Each number is 500 + 50 x the weight over the matrix's rms, rounded and kept within 0 to 999. Layers, rows and columns count from 0. Numbers have three digits each.

# layer 4 MLP up, 896x256, rms 0.137, rows 453-502, columns 192-255
560468515463688470429500481448374497473494467454537484441579426422549500564518556399484462477526629467514398517508419554498517566478418420459528589618565541544470551534528575399386441587485404
532486478572456469455537566437548502487497496461520414520527457543479479564445495458589652462506478454478516492455446493490459557463540557610615511559521568565488522497516475544412371520516545
456513456515523505546408542416480539540532501515507622508464472529508509418486455496526460620495464496507508540469463544529513465467439494541510506456512444454536560541518481486518586557491440
479447472535528590447427541421558535487439562447464557434494517444454484508484539527479531545495472458426434527543490537407520433460499545506459489515604478429491497501498451462487466538405489
490549508514534437475468514482523509488538392532514529545538403503475532447456598524467500571419514537552380525516477485566453412597532544485496520488479493502443374434590367404457460399504383
476579508520496477472565548505530422481545535535408495502472393518511429507513459431521552474451663370495464540504441548515516446550482478462528382557470617596421397533505525516454536455510498
439495544410558446437498502480553465533504443560519449535522586543508518523503521397462377526466449490560532566417476519664475586570486401609467512445490590463485446519507491562441526564604474
427580432465554566472495474549468509511600480454502382475542436500553471577446526513489598530458492551517510552467452526543486575481531437530548499569487471571556565503523469509391529503599452
441581510469459478513494503538430454490406482603461458491438530537519524549456478519504544536516559533443481512461467504544376446553513556483506425501447521502540519468500562519571500350510494
507542446536556530547529412522513517490491471526517518521554484503430453568470429589423497590458524509462598465532508406410562475486537525514502505568482547505479496545479522490537466442551448
418401554499509528466553502419504513557581499499492502572551579530492533505410478396394566507514466498460428443504493433541522451573447514526486478485484464630492545468556446546505558547542566
486541524503523421371485548420408471592400474502462540496436517574512462489436445434510427438546535474466523475543573501371502555440490486525489511509486610451429508540559453510417536530495553
477518515495441468578556537473471493519507553521454559461382542535508554513491528487488411578518489494538566479452514505493555567569450527532498456465422503551499549478574440482456594517430533
513525525547550519552572521426471566437537480520556445512499447531480437512433500491460525525528451563486554475495439444432538498525470474517566465517352396466452482577513361425534441331513472
552502522533565556472531584527404475510508515532449539407517504454409509525510500490486473466512592506523543445479477412464510434515451446462526546546523510558492539498448527496548448403517472
442506529437499508447495448464440500549535434455522446513458428533483537433487507408553515514496453486530511540483549506463527552507475462516480607463554604512491507440552498578486406378429504
433418477447380489573456576478372522552507452523536504486499453493469479536462525376486512447521580509510389505310412469546446492533496582470511476485524515453407509496566562484565549525501520
470515431388451527540478562546381479469516492522552470549600511442478494597521480513634456488512456502536527553442587515475451578565423579472563540561526482482478582478475504572503593475502563
462487515517541479459527508523486509512506521501520522459521575481546538530433502512426441504453531463447528461467536560454550545539424550555500520452468505536446406487657501457491593548490485
539523487512561563559558472502528507574605456511554460553430508515449558471522556522526401422502499525508451434533618551458513546514580535461548472530459513441459574447444418469508509420497502
465439439519510524481608555573490519569474407572454600547487622557579568478512552522515518585495521577468552534456435500512511555566576446561529612578445577487440495505506446507575516475547475
516486513548526400462470524584569470489565531563503531519544465553456545518477397477466540522491510427554535613479529517549422420482528549443456519515574466363522410529547522519465554582478521
561445516490532431540470479501411470456470507461439405485500499434508406552511464410460528497549494556476539428429477488516522421353480533466587547517539505470457424507487443452511468439478525
520599498450432553525385551455498455468537480553528516493488506469443503506448484494571371585483543467493478488465466592532479474514448491474523503549515473453506550513452459438506444531462595
460540493460446548504516568484482524472516432488464532293458468509504497516517525551529496563559529517505511500394461499552437465492536457494452503489464504377529537538577497537510522460595459
579502479528511440474508526482466554454553495492423545487503534532566581478460421525522553459471505508470539481463483494493525507502485430530545527526425472446500475542497465506488449531386547
538466553508506543512468566511519379466482466437509496632513571504460475580577528511476508516557516447559507511503528484410492482560459576527478462446541457506468466464471528487600505343465521
525457434414548552459432534514483448398448471469536443597526621526448562613455421514528517414464473550501435446360507453473510462448462423444559550490534524600547511521557560430502521456362472
463536454590534554552520484459543430452440605498435471510513356535511532493509492427504537622454458575492518590510484540524590526388537412565509475459483592449491483597455560492555481568527465
409447411509503453514460495516461530469330471493436583470427555624535480466557563525473528499546489545548483616527424460495495523514480472488519490547484504584434464479476484551454484539483504
577441566508428377541438581559473438513434466427507458445554483613509529506508457475523472568475550420532581470471533499492483527505591463570454549471604548416551489526465568524575495504476574
470471500537518500557565540450411594533483486544522552540414554399452479525549493506420512458425576542487441483534471462399523507590474474414540594559500469495468521524470421453516486442562526
464475604527535636471603530497427466532534396420609506411544512485514489412436536487419558525521473519530537490460506474530482470498513512488522587544614491391427532492556554549525449464446492
505548500544494472524473505527441536571405542525517538434517492496476523546501458389493509545443568577456600520567495479427556496466522364518454506498593459486660491479509476431405480527476503
486566460417574526478528377520407450520451475411561443423545475513559576537457455514532470588499538517353588535563490463507409486533367521518436505509468538511510542607575493567464522509439531
433603445443557570456523443527537426422488401436536536472472532625518485552537478498546494456441520490576471628564443473528527630452474502466425520432514529544506392519447475439344503539409453
461499510471492484499530449535591607459468475492515442444407523604551529524474494440486503433539431489514430503503569481466467586520535453645523513488534438437500453534537540470401508460503413
509516611560468433367482575522565484518544541465455355488467525588565556541469505556665533530512500595495523493529523492497397509471430465492459508551519541464520483582447555455533423524458498
539420391475501516530579432451443493455536468407571467440494530450471450485460565512509523479571506403504453536536458520528453397603544501564470494443492517448497461494610422526437501370490582
478610529425500523404533563554499456424483532463489460395499521535405543540420520465500518492562462532438467451618479475449480502473473354508456470391454447481510527511490492517479503533515551
553327532546482486592479418465423480462588531415478586539485578492483497500488581441484319368492404544479476532471490575438567510407571469430402597384507531480526527499525543501481459441592554
461496549502505469572502500450470441434485578517411477536468470529425462500506466441510480543570516453541461479431562422456447546485522517572575473493530504552525566498464582442529538475518605
534490493554535495515424527529468552471479429553457500567438523495434534592453529537498486402460531489455462485484513511466469488379564586484564377502519515520450451570439482479499522425448563
498625508478484454545462511468474490448453544492474532512534555459460423520508436564422588587519435496492438492573485495477521562470498477471477512482459552463494451624588553481420487517545464
513507549519533506523521454476515555497476489454446495512424490507471603424554506502455401545519580522466454470484531451445391518571490497565532550502406461509573499573513487418469568611576511
535506491547492501499541535478503413528537548572502490484510551420586510450382596440455553542524452483559399493461536526501434454478412507495550427526584495572501461585513622493552537509439563
440504499585520549494582463485505423514476646524494541461513486590502438418460481503545482433460533602526471530489536462448552567446622500546497453533513587460531494509465486579548479431496481
528475526589570472488593556543500508560523512466577520441511499506511495502468477503492567548632625410487510463484527471446482482494511431478431486545488512572509476467586479402522568445488398
463581427411479515521525453566409562492405504493551488413489496379498478557438508559474549440520582499485545492571526471560573493447506434514505476458551488465570508500458557407517468502424483
420474434530461510575514489468533582477594487451608552423609509467483550453562471497414494413532587400441519529494614523465504503500453602451547524512529375511485524471410522559547516456507539
# layer 4 MLP down (transposed), 896x256, rms 0.132, rows 453-502, columns 192-255
513456449499449513434494436382509412448357557475527566470423531516529526511442463489533534426462445508468512459474485529500508514520496585482426430476542554531403500475550539546439514470596546
437458531418527423454452448453542443484489462501468518486411520533414509532617499534460446544585426641510526490527548562477544588543466440392490507513490445445395444439406468462481562499526526
457476542458466485499528502536422538499508535510555514585536575485534543534566416536473464470471475568457549462516550547472517540530535545565445523443516509578489520578537469543524508464501575
388522504495504500440509461523568470505563478518512538540521490503545417468563493522486488504491463350463527411448511486528500477514532394461505494488404568488521508536502484513484551492545627
557497447547439526490552492505537549489504510570542527401500483511384491422430561499550556498498535544472530490404467461466465496368557442530514492494528460551566551467477538427476520506465490
486534545479511528538540483486546477462483541516457576488490544449406417453565507484514512528466634481543567577516477508494506487527574407472482530499498539547517518522522533417470498411539451
553489610511447470510617501574448506530586529452480529408448449490496472459471497531485516475504503521396550487461470414467510489443452567526572562590498551513464469548527456524527538463486535
573374568485464477535502535533496454583632499409499560390575493428505471562461499497486511505533512483443501363562484471426505493436460427536477429443525428485402490499444433468527553497535504
463537512484439334469437491435513447528539596535469502447482582600545486521450497462534400550510607550526474474488452521508518546405514487567560464523420485542595467479466455497558547477534585
512573527582440483477481469544512561510585430489559500493490483531522459498400593585527404542411387464476559501583460537474513414572469491510486477457520528407539515400620448551509508460537465
564462419518504531437478433544520553486529536516490512497411540487496476461584492390567478470523513436509472568490498491537598503487572427493503600511520555499463319542439467505529495506441542
616513496455451553617476413560466596516480496446402484516572555560525447470445569598545459468501494590427452553488479568530516516434516492420521488499512460498551463468470468452474466404536496
469428532532501564512520462488481446482486527557534412434580537388496474544428491543530532578517446498566496598512476561675475557429589462436471524465496541532567506482512501466522475414583539
485396508489388504410535523523512502480574543534488486565544456496493489451501464538574470383454433491445569488572493466478511464506524524509504547489511512479526550528436467556480567573559427
531469434478445523531491476504502620520479504513442511555517526505526573542519472518527479419572453574507510491523546395506442491510490452492567510518473540528509569446399497522504528534511452
489564501471462521513605459469501538495430473328554534466490516485460450579523501484444491463484473497488584525512557362495602402462529481479525482507465482526557538500579501496468519512433420
543498483489558499508464494540515463518503492422501472499508493588429385500477438505533452457542465511561478560533516435516577475590488520502519527539459430417570515458416511476443547517516503
530493483494555566572513446432492512494395465506517616489516455602537516495485514478520444413497518448481491452486529471495493439469500364519522500437537539477566472466461521513435484530504487
463442548444461525394428469519518496464592456571410505560498414461520468497528406490523434475531536555532518532383524461445524450521499475484439436552509467464466537459470552476525470435547458
513554506422568512502465498531475508500545438507503482514634480525510479486483501494517436542507458388487527466579542561543459486536536536467479524451490525436484494400465532465509499490489419
532531522435537430563406509517603465492539479507510450557450435503578481555519516449602513493442584440616483482554578520503526567578463479425491369523548470456522540437370550521535429552494475
592435565465468585516488469533510503541467557464503453431478595472489486478560508450570456531529435451523518488410537435474547467482511540511547590475563532536493462575538550441447487419512439
453500557485525429498430412545534511459343468505553507526557545475517524460572520504492535443483499552540535546466483535504469419442589530572554497518522363564500543473567551537516484516537535
517498534475557509563572505521504500486524528525358511554535445516485509547449490426553441388449516562455419578379562548601507591550385592474545548445566475538510446473429482507574472505457422
500488494563531548430540469502509511428537484506465490599497543495554451428478465444486480438492502528445481485568555484442573554552390524467466405542531497597385485449452484548516511420489516
419497514474458536491580575559467587507467489523504531522512414537481572511539474539598519526534570521408607526500562416501506454549502534498527425415506519540476550481501407501412527546510475
444428485546456457462443527516508489548493463465463476452481475524475485544523476469538495473468580584452542560503529618457480566494492477533477478565457479540532480567459478475475549476570453
443511605448514494503403498438538435553479567402556501516535494558462445586541570432446557461496548507497489588449472487479513463507437513489519525488456466459530469630550531456466445478516472
471506451540575487545504497553506488454443518440504572418506346433529529490506537451574433479543458447567522512543531468529539500409501536569557508365448540479584560487519509566542437533526493
524560581547536485580459506530438470598570520516475448404593485460517471564540558415533485568432504414492458373504484508536496439480447536516487512452526459462474444517515446463489527522540545
501576502558495488590548509614500535570533457464436503453390513542459477558614503481437484432488506433431439489467392522427628457472544604567446497519542466570497591489493547486483544578486512
467553564424397414431446438500552479503503583435479443421521492439536409516433544579566496413432481536531552434598591477548397565488583556615471499511573552456583449517508541498491462527513490
516493483526517535487471501546490503509522580550565493474448557551499492422518447518555525581496472439588441505528517568506518523466474555496530478469463494525508525478494430509511456536570529
497493490544540462535592463480427470591553540515471501454532507520493481506484383434489582456469502537493483479537546642586529519520570554428439434581416454385482467518529532525445425546462408
459471551495563532533539422502502426543530529415480482495457550513356467537566560521533481552540532486454521559492447609571498517548556567524459421493496497529440504473471496466548489548538471
468473486511524424617535549608515382526443565506507530574468542498572479394514493452573440496488591403543512535578519371514381545498608558540548464494513476428396468586536448461617580486456496
483618546516492497493423487493425585493460549583484506511491491525500479545540521489551572507527504359517420459512511549504572466528411485443539491555560447546554533518561572441528430595494530
548447556437532588449432504508448525548575453568581537509476516477503465464527485423391525486500571500494471470503497511455440508532466461570528485497451519483551494482541583524477503441582591
493533515469574499554506463503611446414402540435519507440491512469546573478529528478475469522621582526538528470407573475565544494597507417544526433562467506517576540478515419571535491450511528
523477565537435500461525581550500502613464463513488548455427399530543530488558472568431494511530497449572473451398496457480588537503519576458415516453410558483464439486516514396493433472471439
515528443511509550511560461423400599559498482514450519483556529443482502580382436509536573499497547424527516588528499493548438451445495562477573530456461520489508464547458510500554454426536402
547524461504468523409418500474400467519406521579521529493500541487566575406537512426410543520514678526538436632537490450547506528460510508484585518568561487504571535492545503524471544431478510
416496481468481618454481387458544531470577487460597520411537469498422560483543486492544537451548532466507484504444430519482574488546523565513493442575517548493595440403584572491549560605482541
532536505509554536511540484526468418500499496444500505534581542487558504514488519484534466452563533489601573442431406465539444481529620484527634561534485524473454510519480520532578513557503451
595512496541560573523505518581446611490520552523528456532627506528507433489391531542534432497540543482471569513500527486550517525465535551493535496540555501452397474461430419553550487524426434
542552466583356417462447535468395534490534453557452503470538544573598534519451521525441595552484504467537587503525524568500427524576574530520474447559472463506458484511373460443529528483407499
503546484484459549459499528466390451468381487514438559427465509534545530492528518531539472511609482498346447555516502485473504510485440417454457473483399413488463488531433497400520492463521543
496489491530469491469571453526437564470484489513532485597647544534463508454500397488519504475574483548482486533510522511538534481494482442565499474480553538514495562462484442555475599440527455
453521463439586490537460534488406470524495515379458624479451584475616541424543461512514482452602565455528579513527479609579413477488515433466529549550426436565481480571427541460544542595563412
575553497464486572493478439493454464454513415538400440571530475534486456528512496492607511488529486476565506525559498577540580631549498465514511541517495631597451451602494531491385389582608418